Each number is 128 + 32 x the weight over the matrix's rms, rounded and kept within 0 to 255. Layers, rows and columns count from 0.

# layer 8 MLP up, 512x128, rms 0.271, rows 465-482, columns 0-127
[[103  82  90 109 146 102 116 122 150 125 104 132 183  77 152 109 125 173  73 124 168 172 138 107 155 125 208 114  89 143  70 103  92 142 161 147 125 113 147 121 128  68 156 182 184 160 113 148 192 131 137 142 148 161 147 117 116 170 118  92 124 181 128 150 111 128 114 113 105 109  80 174 150  39 103 186  72  83 129 120  91  99 159  83 101  68 148  97 164  95 137 166  78 173 132 147 113 138 149  81 140 154  96 210 138 108 152  65 196  81  30 123 105 188 134 105 186 179 124  60  98  95 129 155 136 133 141 164]
 [151 152 128 126  88 114 107 163  80  84 139 155  86 100 133 159  44  80 158 106  82  84 152 124  89  61 102 114 109 163 132 141 135 152 115 147 105 113 165  79 114 154  94 174 129 122 102 129 197 121 144 187 113  73 155 203 129 128 115 170 146  41  77 131 125 102 109 170 113 104 153 109 126  34 167 115 155 130  98 150 126 155 114 121 157 105 132 140 133 105 180 121 129 165 171  98 127 123 172 110 120 172 129 134 103  85 107 106 117  81 181  53 158 141 159 107 169 148 111  82 127 156 141 150 123  99  67 104]
 [ 98 158 159 126 132 103 170 169 136 157  49 170 128 138 103 124  89 190 133 146 149 113 140 105 156 179 111 144 164  63 138 132 128 143 109 145 141 117 145 127 102 144 110 216 140 116 109 151 156 131  96 175 165 181 140 180  94 114  82  90 114 143  99 112 149 112  84 150  87 130 107  93 183 116 161 104 135 126 107 103 117 117 102 151 135  91  98 118 111 115 122 103 222 168 149 169  56 124 187 126 140  92 164 128 138  77 121 160 113 155 123  88 144 138 101  79  99 102 142 170 110 128  82 131 125 163 167  82]
 [114 121 149  73 158 215 192 134  89 156 125 102  60 154 147  78 122 130 162 155 118 136  84 159 164 136  27 148 166 153 118 162 125 106 166 177 189 164 110 103  73 150 130 167  94 176 154  88  95 118 108 153 133 166  39 112  97  93 157 165 150 143 122 164 101  96 126 160 157 148 203  88 124 158 106 108  90 141 112  81 110 100 102  96 155 123 115 136 223  99 138 155 155 137 141 102  86 169 108  92 103 121 179 111 184 162 136 119 123 175 175 175 137 109  98  45 118 153  90 157  82 108 108 116  95 145  83 153]
 [104 110 182 129 147 122 179 104  72 139 173 163 132 112 176 143  68 176 132 100 103 174  98 136 146 179  90 167  42 120 160  95  74 140 146  69 136 126 155  81 138 116 151  98 116 138 158 141  98 117 140  96 130 161 114 134 122 150 118  79 122 140  83 135 122 118 128  92 152 160 121  79  96 133 115 121 121 120 148 102 174 117  96 135 165 154  78 116 122  99 248 157 114  67 127 122 113 131  62 101 178 171 154 153 159 128 184 138 106 146 157 145 183 158  96 100 134 100 111 107 102 122 169 141 129 122 150 157]
 [134 105 136 143 129  97 119  97 125 118 135  84 121 126 188 167 125  51 106 131 161 147 136 121 131  95 117  96 115 147 125 171  69 139 131  87 118 136 151 106 121  77  87 111 197 151 122 178 103  96 155 169 114  82 162 163 148 170 150 131 166 155 156 133 110 173 135 115  79 134  87 147 196 149 110 137 141 141 129  85 124 165 152  91 133 142 174 124 111 131 134 164 153 144 163 125 148 153 176 135 119 148 142 184 159  93 119 116 150 141 160 120 133 133 110 146 105 143 159 118  96 159 154 163 124 100 105  96]
 [100 101 126 141 132  83 125 125 137 117 192 160 159 108 100 171 177  81  69 159 101 150  93 142 120 127 154 125 144 110 132 129 125  97 150 129  66 162  88 133  99 128 128 198 126 101 137 133 144  91  80  92 119 210 145 140  84 103  92  71 115 145 208 171 179 154 117 135 137 154 121 149 162 147 124 117 141 128 170 166 111 168 134 115 102 137 106 161 141 174 149  30  99 136 106 108 141 153 112 106 206 192 155 182 177 197 104 184 167 122 146 122 112 156 128 180 191 128 123 128 163 121  95 102  83 128 102 176]
 [125 127 139 118 114 151 113 156 119 149 116 160 156  79 146 136 172 116 161 116  69 111 129  90  95 154 176 131 132 131 125  39  73 109  87  77 103 112 133 138 122 146 139 130 119  48 138 114 139  90  97 168 111 137  84 168 184  99 110  92 166 135 104 107  96 117 126 104 143 159 126 156  96 159 160 112 145 131 125 118 137  90 115 136  81 155  83  69 176 173  99 132  90  96 157 119 147 124 109 130 190 133 137  92 145 142 147 112 122 144 123 126  89 124 173 133 210 102  96 133 128 101 128 110 147 142 113 149]
 [ 97 171 113  73 140 100  77 125 107 102 110 160  96 140 172 103 113 174  64 143 158  84 148 143 105 109 110 197  93  80 128 120 118 101 118 166 129  61 150 155 152 116  98 172 118 131 168 120 124 148 120 111 147 131 102  82 159 127 152 118 161 189 153 135 130 134 115 138 104  89  57 123 127 121 162 130 165  91 124 139 120 181  93  58  51 137 114 169  81  91 131 126 136 100 131 130  90 112 202  98 145 105 151 150  73  93 185  64 126  77 118 123 187 135 105 157  51 121 143 179 155 170  39 182  96 121 121 164]
 [175 141 117 159 147 165 125 148  47 128 148 105 117 156 123 134 164 146 150 120 149 171 144 142 148 136 109 134 121 123 138  54 130 106  94 117 118 108 123 131 158 157 116 155  62 175 146 119 104 103 136 125 137 101 115 114 112 129 186 114 173 108 104 131 143 139 110 118 198 114  81 147 170 119 137 143 161  96 117 105 131 119 105 180 135 120 157 157 168  89  88 132 116 129 159 126 150 137 100 124 106 157 160 128 130 134 120 116  81 132 106 101 164 126 105 104 104 126  73 101 165 125 182  91 131 121 182 141]
 [133 137 153 123 177 122 120  89 120 136 101 126 157 172 153 117 111 179 152 143 155 143 102 122 137 105 127 173 160  99 172 166 132 151 141 146 109 142 146 117  86 144 114 140 148 115 164 111 103 139 115 164 112 109 105 177 138 154 110 106 128 127 127 108 126 159 150 154 114  84 159  77 144 188 165 167 159 168 112  76 122 106 103  94 105 139  74 132 126  97  60 192 148  82  90 144 139  91 148 159 104 112 158  83 136 132 107 132 131 183  92 145 102 109 148  90 105 191 155 103 159 100 106 103 148  97 106 135]
 [159 151 162 151 123  76 140 150 150 126 175 183  96 127 196 132  86 119 116 156 119 103 157 154 121 162  85 129 126 151 124  94  91 148 137 119  66  99 201 148 111  85 113  76 159 179 133 101 120 164 120 151 133 122 144 102 137 101 174 100 145 173 120 155 110 128 106 188  92  92 104 149 114  72 140 119 126 128 153  86 160 144 129 140 102 120 146 138 165 192 135  88 114 106 113 105 142 118 136  49 126 121 109 111 148 149 142 127 128 130 167  63 105 100 195  91  58 132 160 117  92 119 142  95 104 118 131 127]
 [126 142 160 121 148 127 112 172 139 118  85 187 113 141 127 112 131  91 106 144  72 185 133 139 202 179 199 159 106  67 176  78 132 120 153 129 139 129 103 141 127 133  96  93 116 142 158 112  93 101 118 131 161 164 120 116 156  88 105  67  89 137 182  77 198 133 116 107 118 115 127  86 144 167 130 181  89  97 108 157 169 129  97 149 127 132 101 160 101 109  95  93 166 155  89 102 139 146 163 147 169 139 167 128 173  54 106 114 143 116 186  78 144 139 113 120 165 168 182 137 151 141 106 182 105  96 165  71]
 [192 101 171 122  86 132 164  94  88 158 128 171 140  90 140 137 144 141 132 135 159 161 139 134  93 128 134 137  94  83 142 113 131 112 127 103 186 164 108 111 148  80 160  90 115 110 127 123 140 125 148 124  94  87 120  83 128  99 151 117 171 126 144  83 148 153 144 112 117 134 173 117 125 202 122 158 143 126  98 178 205 106 114  72 125  71 144 101 130 142 120  91 100 140 123  97 159 144  97 115 164 136 111 120 163  71 125 135 100  60 115 144 104 155 137 173 161  68 152  80 154  87 155 184 145  98 100 144]
 [165 161 103 179  51 125 180 109 117 147 166  98 130 163 133 154  97 166 132  97 108 162 116 104  99 129 163 125 112 163 171 124 128 126 169 122 166 166 127 146 184 183 200 168 163 103 141 181 112 129 156  87  95  93 137  98 118 188 195  60 146 140  98 140 162 121 108  85 116 156 130 129  84  91 137 148 106 122 135 115 115 121 151  93 123 186 110 138  42 137 131 160 128  95 129 107 164 113 181 133 141 124 108 104 199  81  71  87 105  92  89 114 151  96 150  99 104 123 120 135 143 164 128 160 185  72 174 127]
 [116 144 116 111 118 125 131 124 171 172 174 192  95 101 170  93 144 128  97 122 145  98 149 167 141 115 118 100 138 156 128  68 103 148 117 119  89 183 141  94 106 149 145 129 183 146  61 133 101 147 107 118  54 103 129  84 154 151 135 134 104 167 157 114  80 107 102  86  79 111  97 163 150 117 113 130 131 131 135 138  99 100 129 133 232 119 107 112  87 119 195 172  87 149 203  91 153 123 103 131 154 124 143  94  84  89 204  94 135 174 160 116 134 151 117 148  54 117 111  86 152 176 156 158 144  98 103 148]
 [118 149 138 202 160 149 131 118  94 151 103  77 142 203 110  95 113 150  88 119 143  97  98  27 107 108 137 178 112  94  94  99 104 165 124 185  92 204 158 117 110  87 170 142 141 138 126 146 151 141 113 122 124 163 144 114 155 207 139 102 141 166 182  82 121 102 144 170 128 127 111 158 187 122 136 132 136 128  75 109 142 112 123 127  92 119 118 106 156  81  87 160 108  80  88 160  84 109 157 170 145 169 171  91 149 207 121  68 166 132 131 164 116 117 127 102  98 122 194 121 125 154 120 121 130 144 132 138]
 [125 142  61 203 118 150 125 133 104  94 151 151 154 111  84 105 108 131  94 123 147 101  72 183 174 157 138  97  63 132 108 144  87 123 123 137 119 112 178 190 120 124 170 157 120 153 119 109 125  96 117 116  86 102 129 180 145  80 144  85  50 183 158 154 126 120 161 121 118 126 150 129  80 159  74  68  92  82 158 129 102 102 148 161 153 128 123 152 139 158 111 147 111 123 132 111  81 111  98  92 171 115 153 162  54 105 119  96 106  79 109 146 175 111 127 115 141 156 137 165 144 195 150 135 158 150 121 103]]
# layer 8 MLP down (transposed), 512x128, rms 0.222, rows 465-482, columns 0-127
[[124 165 152 186 149 153 118 162 148 158 156 123  76 157 104 164 152 133 178 136  56 124 120 118 128 135 111 100 168  70 117 171  87 109 104 133 118 134 180 117 210 215 181  68  78 188 131 100 127 153 118 130 127 134  28 166 131  89 123  80 152 106 209  85 185 126 101 181 125 111 205  87  77 181 192  86 145 144 127 118  81 164 196 168  69  69 132 107 136 128 173 145 213  67 112 157 162 139  44 118  82 103 129 105 146 138  84  91  99  99 181 169 166  86  99 172 134 129  88 135  98 136 113 151  95  62 130 113]
 [168 139  96 145 132 124 108 124 136 152 117  82 116 173 100  89 104 148 162 115 164 148  93 129 167 169 107 131 147 104 124 119  89  95 178  75 112 161 115 176 100  85 158 149  90 183 130 142  71 149 117  46 110 170 118  79  97 121 106 127 124 112 155 126 130 142 135 102  78  65 140 155 130 197  96 108 117 153  95 126 124  88 141 174  93 136 183  89 157  85 124 133 147 106  68 122 105 144  88 138 137 100 130  60 138 112 115 149 107 155 129 161 190  74 113 128 155 112 177 171 170  99 128 120 110 116 121 191]
 [207 139 134 139 129 179 137 130 143  79 119 105 136 109 168 100  97  95 152  99 134 122 150 103 118 114 173 112 130 189 124  88 195  84 139 128 112 121  71 140 128 118 122  56 130 192 171 106  95 133 108 123  87  82  73  93  73 126 214 124 148  58 147 149 169  97 189  54  99  84 113  92 106 130  32 202 118 205 132  55 178 142 142 118 158 137 123 139 164 116 137 143 107 134 118 143 183 155  93 151 164 171 134 122 137 214 184 169 153 124 158 139 158 157 111 108 134 161 106 105 143 103 147 103 104  92 140 117]
 [195  65 140 109 132  17  61 162 117 155 171 116 137 134 104 114 168 144 111  51 119 120 162 138 137  99 125 138 134  92 171 114 145 114 144 148  95 123 156  88 154 103 164 139 108 133 105  93 147  97 165 157 116  93 117  57 200 131 124  84  58  74 134  53 128 166 116 142  92  80 166 210 106  89 119  83 159 126 138  96 147 135 144  63 133 108 154  65 129 121 128 121 122 181  77 114 164 119 152 175 156 117 124  94 139 210 145 163 168  94 100  75 130 126 163 137 176 106 130 118 132 132 239 110 132 124 117 105]
 [141 128 109 173  91 108 117 166 168 100  78 111 144 173  96  76 189 100 130 123 123 112 118 133 115  79 105 113 128  91 100 177 141 100 137  76 120 137 103 202 100 144 142 203 142 147 108  95 174 161 132 169  89  84 119 142 148 149 108 144  93 120 179 181 111 129 132 159 124 119 147 127 131 125 153 155  91 155 121 141  79 141 181 159 106  89  95 152 142 177  65 155 184 136  97 143 117 140 120 139 107 112 122 121  68 124  45 111  78  72  96 152  99 114 156 135 121 123 147 137 111 140 102 126 118 152 139 103]
 [144 165 141 141 123 150 108 151 173 158 143 168 134 166  96  84 167 178 122 107 160 121 107 110 152 199 164 184 147 131 119 132 184 114 176 177 141 164  81 138 119 167 136 106  90 114 101  86 170 160 127  82 191 103 104  98 101  79 124 128  72  92  98 120 192 134 109 144 142  72 178 131  72  84 125 135  82 166 161 115 132 117 172 146 179 150  91 148 127 123 115 102 115 138 101 117 113  80  87 121 115 142 109  90 134 175 135 119 167 164 123 158 116 118 123 121 172 131 124 134 128 109 109 124 170 143 120 115]
 [132 103 123 167 138  90 166  94 178  98 137 150 109  98 139 154 124 168 140 111  82 122 163  87 102 137 119 176  90  62 148  82 170 121  80 145  64 200 126 104 150 107 141 110 124 135 123 113 103 116  92 128 176 153 102 111 210 136 129  89 120 160 118 158 101 155  97 137  84  86  80 183 142 150  79 113 151 122  89  92 180 147  92 114  68 153 138 150 115  41 132  84 143 141 143 120 143 144 180 155 124  84 136 115 145 185 116 136 145 116  81 117 143 115 161 107 119  94  94 143  89 113 131  91 151 143 100 117]
 [164 141  95 111 171 102 141  93 120 118 155 108 121 188  88 122 120 111  85  98 193 146 127 165 140  84 136 108 117 135 107 163 173 127 157 177 136 143 133  90 133 135 166 166 114 148 141 192 110 139 140 114 134 118 137 122  93 155 120 170 106 106 124 109 151 103 152 111  99  78 149  73 173 136  57 109  88 160 149 119 160 159 131 132 159  98 151 111  76 127 155  97 197 157 107 145 147 126 142 123  54 133 101 120  98 116  92 145 171  97 129 186 142 132 118 158  74 156 148 116 123 143 145 140  97  93 156  99]
 [110  73 153 150 136 131 100 115 153 135 121 197  99 153  87 136 161 107 180 135 135 232 108 166  53 105 106 127 162 178 129 124  91 189 182 124 184 137 192 123 162 192 177 111 128 145  91 111 160 111 137 124  74  72 131 149  97  87 166 133  99 167 115 150 144 146 171 130 133 181 123 178 160  97 114 137 125 109 127  63 125 117 135 157 148 143  82 132 162 132 136 124 186 153  83 119 157  95  26 116 165 156  85 100 153 180  93 157 197 118 148  48  75 101 190 101 164 134 129 106 164  99  82 158  79 109 113 116]
 [ 86  93  94 198 135  92 122 150 144 113 135 113 134  88 144 194 121  88 155 107  99  88 135  92 148  89 126 126 139 185 102 173 125 151 122 136 158 121 154 148 108 169 179 132 149  99 132 186 171 114 106 154  86 108  96 106 154 134 104 147 118 170 119 172 137 102 168 155  87 113 205 141 136 161 138 155 121 149 132 153 159 109 119 104 146 169 142 138 112 175 143 121 146 148 119  88 100 145 212 123 159 105  99  91 138 140 121 122 122 175 162 134 106 123 113 149 178 157 181 134 133 115 174 137 149 147 127 108]
 [143 106  76  94  93 128 107 155 131 120  87 146 119 114  78 125 118 119 127 131 104 167 173  99 105 119 119  90 127 140 110 126 143 124 110 124 171 124 127 154 128  83  89 157  71 121 132 121 156  92 181 102 149 141 130  64 126 136  95 148  97 142 121 168 152 118  75 104 164 160 108 159 103 119 133  74  97 111 100 169 143 171 130 130 177 122 169 142 178 164 197  71  75 150 159 163 108 174 118 114 145 159 139 139  90 143 126 111 116 106 162 104 130 128  88 135 130  82 106 165 110 120 186 132  89 128 142  96]
 [ 82  69  82  54 129 136 106  84 164 165 136 130 189 130 192  73 130 175 110 132 137 109 168 115 161 112 107 119 145  80 117 119 152 114 116 104  98 167 120 154 152 139 141 167 125  80 121 139 130  74 176 132  92 137 151 137 183 146 128 116 110 167 184 127 127  67 154 154 158 147  97 150 165 162 154 124 161 120  98 140 137 136 163 158 118  77 169 159 140 144 114  84 115 115 221 160  96 131 128 164 129 157 169 161 109  58 147 145  96 154 126 145 160 171  88 137 145 124  89 128 155  98 141 178 198 178 142 150]
 [150 137 109 170  89 156 120 107 115 115 107  93 162 165  91 135 170  80 119 138 182 145 155 173  53  88 109 144 142 156 126 141 106 161 103  88 114 167 154  92 106 124 174 175 168 154 123  87 178 144 177 152 102 140 152 120 113 142 115 167 111 170 127 161  96 119 155 172 152 173  86 130 112 102 116  91 187 129 164 120 119 144 120 105 135 142 150 167 107  89 137 149 123  99 166 141 114  64 108 116 172 128  94 119  82 158 149 169 122 123 138 193  72 114 113 123  99 104  81 114 102 115 135 140 147 140 121 157]
 [ 83 151 113 169 119 178 133 158  86 132 122 108 127 118 123 128 129 133 115  68  85  94 133  94 134 156  88 171  78 118  89 101  94  79 100  88 109 103 151 122 134 177 143 176 110 117 141 130 115 135 144 103 101 104  93 170 124 179 124 153 129 143 134 175 135 134 104 118 151 101 174 160 121 166 100  64 121  87 161  97  48 115 128 141  77 123 103 158 124 118 169 128 156 127 182 178 120  99 172 118 109  56 153 123  73 150 126  88 160 146 177  65 126 117 149  75  96 122  61 162 114 142 151 136  98 164 156 135]
 [ 90 136 204 116 168 103  95 164 141 138 115 160 200 146 133 112 152 103 154  99 190 140 136 128 124 130 143 113 140 163  87 115 124 126 105 193  85 114 148 119 103 138  72 100 136 135 114  90 137 120 125 156 207 118 126 131  98  80 111 174 136 128 176 133 101 135 108 150 127 109 114 144 110 100  86 118 142 151  86 152  86 131 139 146 119 124 121 133 171 102 111 131 137 114 112 157  94 131  68 116 159 178 158 184 144 145 200 190 162 252 185 102  85 126 107 123 161  43 148 132 141 136 115 103 119 132  91  49]
 [185  83 149 137  83 187 129 155 148 126 118  84 141 117 100 171 119 143 134 177 123 148 128 153 154 135 108 189 128 116  97 140 132  96 129 134 111 160 118 157  82 105 131  97  79 136 136 143  73 169 123 123 184  99  65  78 174 155 158  78 145 137 116  74 161 125 137 138 142 153 136 129  56 179 191 146 124 168 107 146  92 187 139  90  83  99 200 113 157 157 118 118 138  85 144 178 113 111 115  80 146 178 105 144 143 165  86  84 154 100 151  61 202 113  68 123 143 126 145  91  64  90 121  77 118  91 123  95]
 [162 199 128  47 125 120 101 119 117 110 133 159 159 112 144 119 114 123 158 189 103 138  96 217 141 202  88 131 143 117 154 143 166  79 137  61 143  92  94 113  89 161  85  90 127 131 131 137 159 142 113 116 151 134 111 104 117 154 157 140 158  95 131 124 144 127 120  79 118 154 135  70  71 132 135 143 118  69 148 165 128 153 131 122 145 145 148 127 143 129 113 103 132 166 125 129 124 140 131  82  95  62 147 132 106  67 127 148  95 155 137 150 160 176 131 160 135  94 129 138 100 118 173 113 146 132 132 132]
 [108 133 203 145 152 100 150 125 140 121 105  74  89 127 152 123 174 102 195 108 109 158  72  99 116 120 199 119 140 133 150  87 136 103 120 124 120 173  44 106 113 176 148 103 135 126  96  98 168 138 176 138 152 153 130 144 167 123 138 109 143 159 127 108 130 168 116 161 190 127 112 174  96 203 106 122 152 165 141 120 140 134 134 214  42 117 140 166  97  68 159 116 117 144 149 173 121 165 166 136 103 152 150 106 204 158 133 194 120 178 147 143 150  69 129 144 115 128  86 128 128 140 171 139 149 153 159 168]]
# layer 8 MLP gate, 512x128, rms 0.259, rows 466-483, columns 0-127
[[136 118 165 123 125  90 150 171  82  94 135 204 100  91 128 142 122 143 153 161 124 116 177 148  90 106 130 136 136 148 152  62 160 139  76 138 144  99 149  66 111 142 126 108 107 115 112 158 155 174 154 204 132 144  89 187 144 174 133 140 133  95 100 127 182  98 105 148 125 194 126  96 119  39 186  90 136  96 111 124  88 142 117 142 139 116  99  89 100 114 136 206 164 142 166 157 137  49 143 131 134 154 164 155 172 100 139  94 173  92 143  98 108 200 104 172  98 112  85 121 122 168 145 127 148 136 161 110]
 [ 84 109 161 147 103 116 169 121 129 160 169 119 186  94 134 100 137 151 125 136 129 138 114 145 146  88  49  87 114 156 133 112  93 102 120 175 139 133 153 104 115 183 121 175 160 124  85 119 112 147 109 122 171 133 217 102 136 117  78 149 124 175 145 137  93 102 101 143 199 196  88 116 135  99  68 167 158  95 108  80  90 187 128 146  95 122 176 116 124 145 137 130 157 115 147 159  89 150 149  93 155  61 100 139 131 103 131 133 152  91 135 118 168  95  67  83  98  53 137 127 173 169 122 125 117 168 163 154]
 [124 130 188 149  92 132 123 140 106 126  61 139 158 161 106 102 130 145 198  92 135 135 130 137 143 136 137  80 145 169 111 147 125 112 189 106 143 123 139 122 150 122 164 111 141 163 190 131 169 123 167 134 125 141  76 166 169  90 120 164 141 181 148 129 114  87 154  82 131 143 148 155 109 134  59 151 152 166  85 156  52 136 152 173 129  88 117 102 129 159 155 157 117  58 140  86 110 141 123 102 120 129 153 134 122  90 136 125 122 150  95 135 157 114  92 186 121 123 137 121 109 107 129 218 130  42 148 103]
 [128 133 145 136 143 111 132 129 119  95 189 111 145 134 197 182 135 139 108 125 135 114 166 165 143 135 148  98 114 145  98  95  89 159 148 224  94 159 120  79 180 104 142  69  97 119 143 217 100 150  62 108 147 139 132  57 105 143 164  88 177 138  68 130 183 121 128 138  98 100  53 122 142 229 152 139 123 170 171 142 157 156  81 117 187 143 160 127 117 135 110  97 133 121  95  98 108 134 132 109 135 131 170 134 197 163  76 205 136 141  79 143 120 139 101 117 137 150 130 141  90 146 118 139 103 101 168 157]
 [106 129 224 162 153 127 127 112 166 133 123 100 114 138 198 162  79 109 155  85 137  78 123 158 100  95 118 130 130 149  50  49 109 107 129 144 151 147 138 131 109 146  63  74 103 153 109 164 155 105 123 147 160 155  73 133 195 116  77 119 136  85 145 126  95 102 167 119 120 127 122 117 122 170 109 144 115 163  96 123 103 131 156 149 125  99 150 128  67 170 139 217 147 102  94 137 150  77 101 146 181 144 138  87 135 126 190 102 101 155 147 116 175 136 156 134 112 101  61 120  91 113 146 119 125 123  90 157]
 [168 106 117 128  76 150 117 157 140 116  45 161 198 104 128 144 100 108 170 186 169 120 133 164 152 206 104 122 161 184 117  99 132 100 184 147  98 141 182 178 115 126 117 146 106 136 139 134 135 131 186 132 114  83 153  66  29 153  71 141 132  87 132  95 110 135 108 191 142 145  92 128 148 173 108 129 126 176 127 120  65  79 120 139 138 126  69  83 104  90 102 183  72 130 123 164 104 103 137 132 111 116 184 162 143  67 125 106 138 117 156 103 116 187  86 136 119 174  91  52 125 136 112 128 107 122 126 126]
 [208 157 167  88 107 113 177 147  79 118  87 133 141 134 159 156 166 109 152 113  87 184  87 121  81 140 165 151 150  97 115  78 124 141 166 154 104  68  76  48 211 117 135 122 124 151 153  92 190  97 156 134 126 137 188 134  72  75 167 127  95 112  92  83 184 103 127  95  79  97 147 102 181 113 121 132 117  89 163 112 136 120 161 110 113 154 103 121 108 176 127 182 159 135 158 127 122 163 103 154 125 100 114  94 144 142 126 124 132  90  88  84 146 120 131 166 131 126 140 177 138 115 146 181 135 120 175  91]
 [110 149  90 104  95 192  79 143 139 126 139  77 128  64 124 125 127 162  47 162 162 123  78 161 130 132  59 133 177 134 120 140 180  99 189 129 114 142 104 165 133  93 120 127 137 133 168 119  94 175 129  70 110 155 163  85  77 121 101  73  97 112 111 131  66 151 156 162 122 223 124 168 129 120 140 126 138 142 128 160 160 128 144 118 124 140 101 114 167 110 120  72  98 109 118 130 149  98 119  79  94 130 148 138  91 151 125  96 132 112  95 134 120  24 173 132 174  74 103  88 130 158 113 128 128 143 103 151]
 [117 178 150  97  93 180 119  68 168 130  87 153 127  97 151  81  76 144 176 130 194 121 127 138 105 146 160 127 116 103 120 118 174 133  86 112  78 153 163 138  90 130 165  79 143 132 115  69  82 110 105 124 164 191 128 165 109 131 131 131 161  92 125  87 119 138  61 121  56 117 114 181  97  89 132 129 100 110  86  85  89 116 143  96  61 128  90 144 159 177 111  99 151 134 127 178 137 136  82  99 125 146 154 133  69 146 126 130 112 105 158 116 116  96 159 109  81 112 102 117 151  90 105 128 124 149 135 155]
 [ 91 130 173 185 187  99  63 167 189 153 111 153 152 125 111 166 137 119 168 101 121  98 140 160 108  99 139 112 104 132 102 132 127 142 102 143 180 147 137 158 136 129 134 131 105 146 115 117 135  87  49 108 107 129 169 132 146  95 165 125 102 125 105 102 148 106 148 148 103  87  82 186 111  69 101 169  76 159 135 115 135 137 136 149 140 134 133 126  49 178  55 123 102 178 147 146 141 129 169 116 169 119 132 152 135 137 107 126 148 114  64 130 146  91 122  91 115 139 138 104 167 115 138 124 119 121 149 143]
 [118 137 112 144 131  73 139 169 143 146 178 142  91 156 169 158 155 156 149 122 121  79 130 168 139  67 136 133 162 175 120 159  85 112 175  84 152 131 124  97 134 168  88  53 169 157 102 124 124 106 104 177 128 107 128 105 130 123 110 190  89 120 144 105 153 109 159 145  98 106 120 110  69 150  74 129 131  93 121 120 208 109 110 140 109 193 144 167 154 159 114 106 206  93 107 153 171 158 152 109  97  89  93 116 195 159 118 168 142 109 111 113 153  86 160 204 128 117 136 128 114 134 217 110 115 113  68  86]
 [145 124 127 135 136 166  95 125 142 129 164 143 205 136 131  95 104 103 139 136 170 123 144 135 105 142 112 138 145 183 102 166  90 112 108  97  57 210 106 110 131  92 118 109 181 153  93 119  90 168 172 151 161 148 160 143 142 117 162 122 176 151  91 153 157 110 176  77 157 157 139 124  76 108 168 153 114 172 105 183 144 150 134 109 111 152 118 142 136 112 130  96  85 129 121 140  49 154 145 159 156 127  78  79 124 169 131 130 164  59  86 173  69 105 152 102 104 103 115  91 125 152 100  94 122  72 139 183]
 [156 112 118 115 113 145 119 135 105  73 102 143 115  86 102  91 129 145  92 104  72  75 143 114 215 111 139 170 130 106 128 103 165 109 130 147 135  66 112  89  60 129 125 150 125 150 142 121 136 153 123 128 172 143 153 125 111 138 114 133 149 103 113 109  88 126 178  69  92 164 123 165 179 136 115 122 119  74 131 124 122 147 168 186 101 103 137 167 211 145 146 150 122 176 120 158 102 184 183 111 118 141  90 127  49 136 115 111 178 130 106 117 172 149 106 116 141  75  80  96 150 108 133 125 101  94 133  95]
 [137 112 151 107 168 104  79 153 103 167 103 155 120 134 149 106 159 140 147  95 145 180 164 147 117 169 179 139 191 161 105  62 125 125 139 174 143 162 109 137 121 134 129  84  95 134 111 118 155 111 157 140 145 159 133 116 191  66  84 135 163  83 161  94 145 121  93  93  86 162 218 128 121 136  43 156 120  70  67 129  56 113  92  70 124 113  91 109 187 164  89 137 161 176 143 155  70 133 112 113 153 148  97 162 156 208 180 164 148 167 113 118  93 127 142 130 154  83  97 122 108  74 145 140 137 161 138 108]
 [125  94 157  76 158 119  99 114 183  88 113 114 140 179 130 184 154  82 132 187 126 146 114 198 141  92 136 154 117  75 114 136 146 120  97  70  97 174 110 101  96  96  98 111  95 135 173 101 107 180 119  96 131  93 134  79 167  82 143 154 135 121 152  72 170 110 136 120 142 205 177  85 102 133 155 152 107 152 150 127  99 139 176 169 115 112 181 128 125 137 162  51 160 140 173 125 105  95 117 142 132 121 157 146 158 131 122  37  98 124 178 147 120 144  98  66 106 147 173 116  40 105 135  97 144  87 109  80]
 [132  64 134 150  93 164 127 144  91 151 133 109  96 114 115 168 137 146 100 117 145 149 219  94 156  93 183 110 150 181 104 122 107 170 130 141  73 152 158  99 156 167 112 188  51 128 111 121 192 118 151 159 112 133 138 132 156 110 121 142  31 110 160 141 161 119 165 114 139 109 140 162 151  68 110 143 113 155  88 151 124 151 169 147 212 130 139 123 179  95 142  88 118 113  95  82 205 155 137 113 117 146 101  91 117 153 111 131 131  72 105  91 107  91 114  67 105 174 127  80 107 113 128 147 116 128  96  88]
 [141 141 139 166  85 118 123 146  89 105 156  78 189  91 120 133  65 170 104 154 171 121 148 102 137 116 154  84  86 122 121  87 128 119  81 141 143 145 198 128 142 102 127 180 164 128 144 147 108  97 138 149 161  44 156 130 157 169 152 141  89 125 155  83 119 113 170 114  67 121 134 119 143  95  90  82 110 188 112 178 113 135 142  39 147 109 106  62 151 123 129 136 131  75 115 142 102 114 122  82 139 133  49 172  93 146 166  77 130 123 130 157 133 139 139 110 128 103 116 161 137 113 143 154 132 176  98 126]
 [112  64  95 103  94  86 104 173  76 165 124 129 144 127 142 155 131 179 133 137 117 146 100  75 131 157  93 154  75 193 153  66 160 107 124 154  96 153 160 101 116 134  91  99 153  96 172 150 118  94 160 143 114 174 121 114 152 118 160  96 144 168  90 129  68 123 106  99 144 151 144 177 114 148  71 117  51  57 123 140 147 168 123 153 128  71 151  93 160 119 101 133 137  96 143 149 100 102 177 120 142 132 133 128 153  80 187 154 170  82 118  91 133 127 180  84 141 124 170 140 110 148 163 165 164 128  52 184]]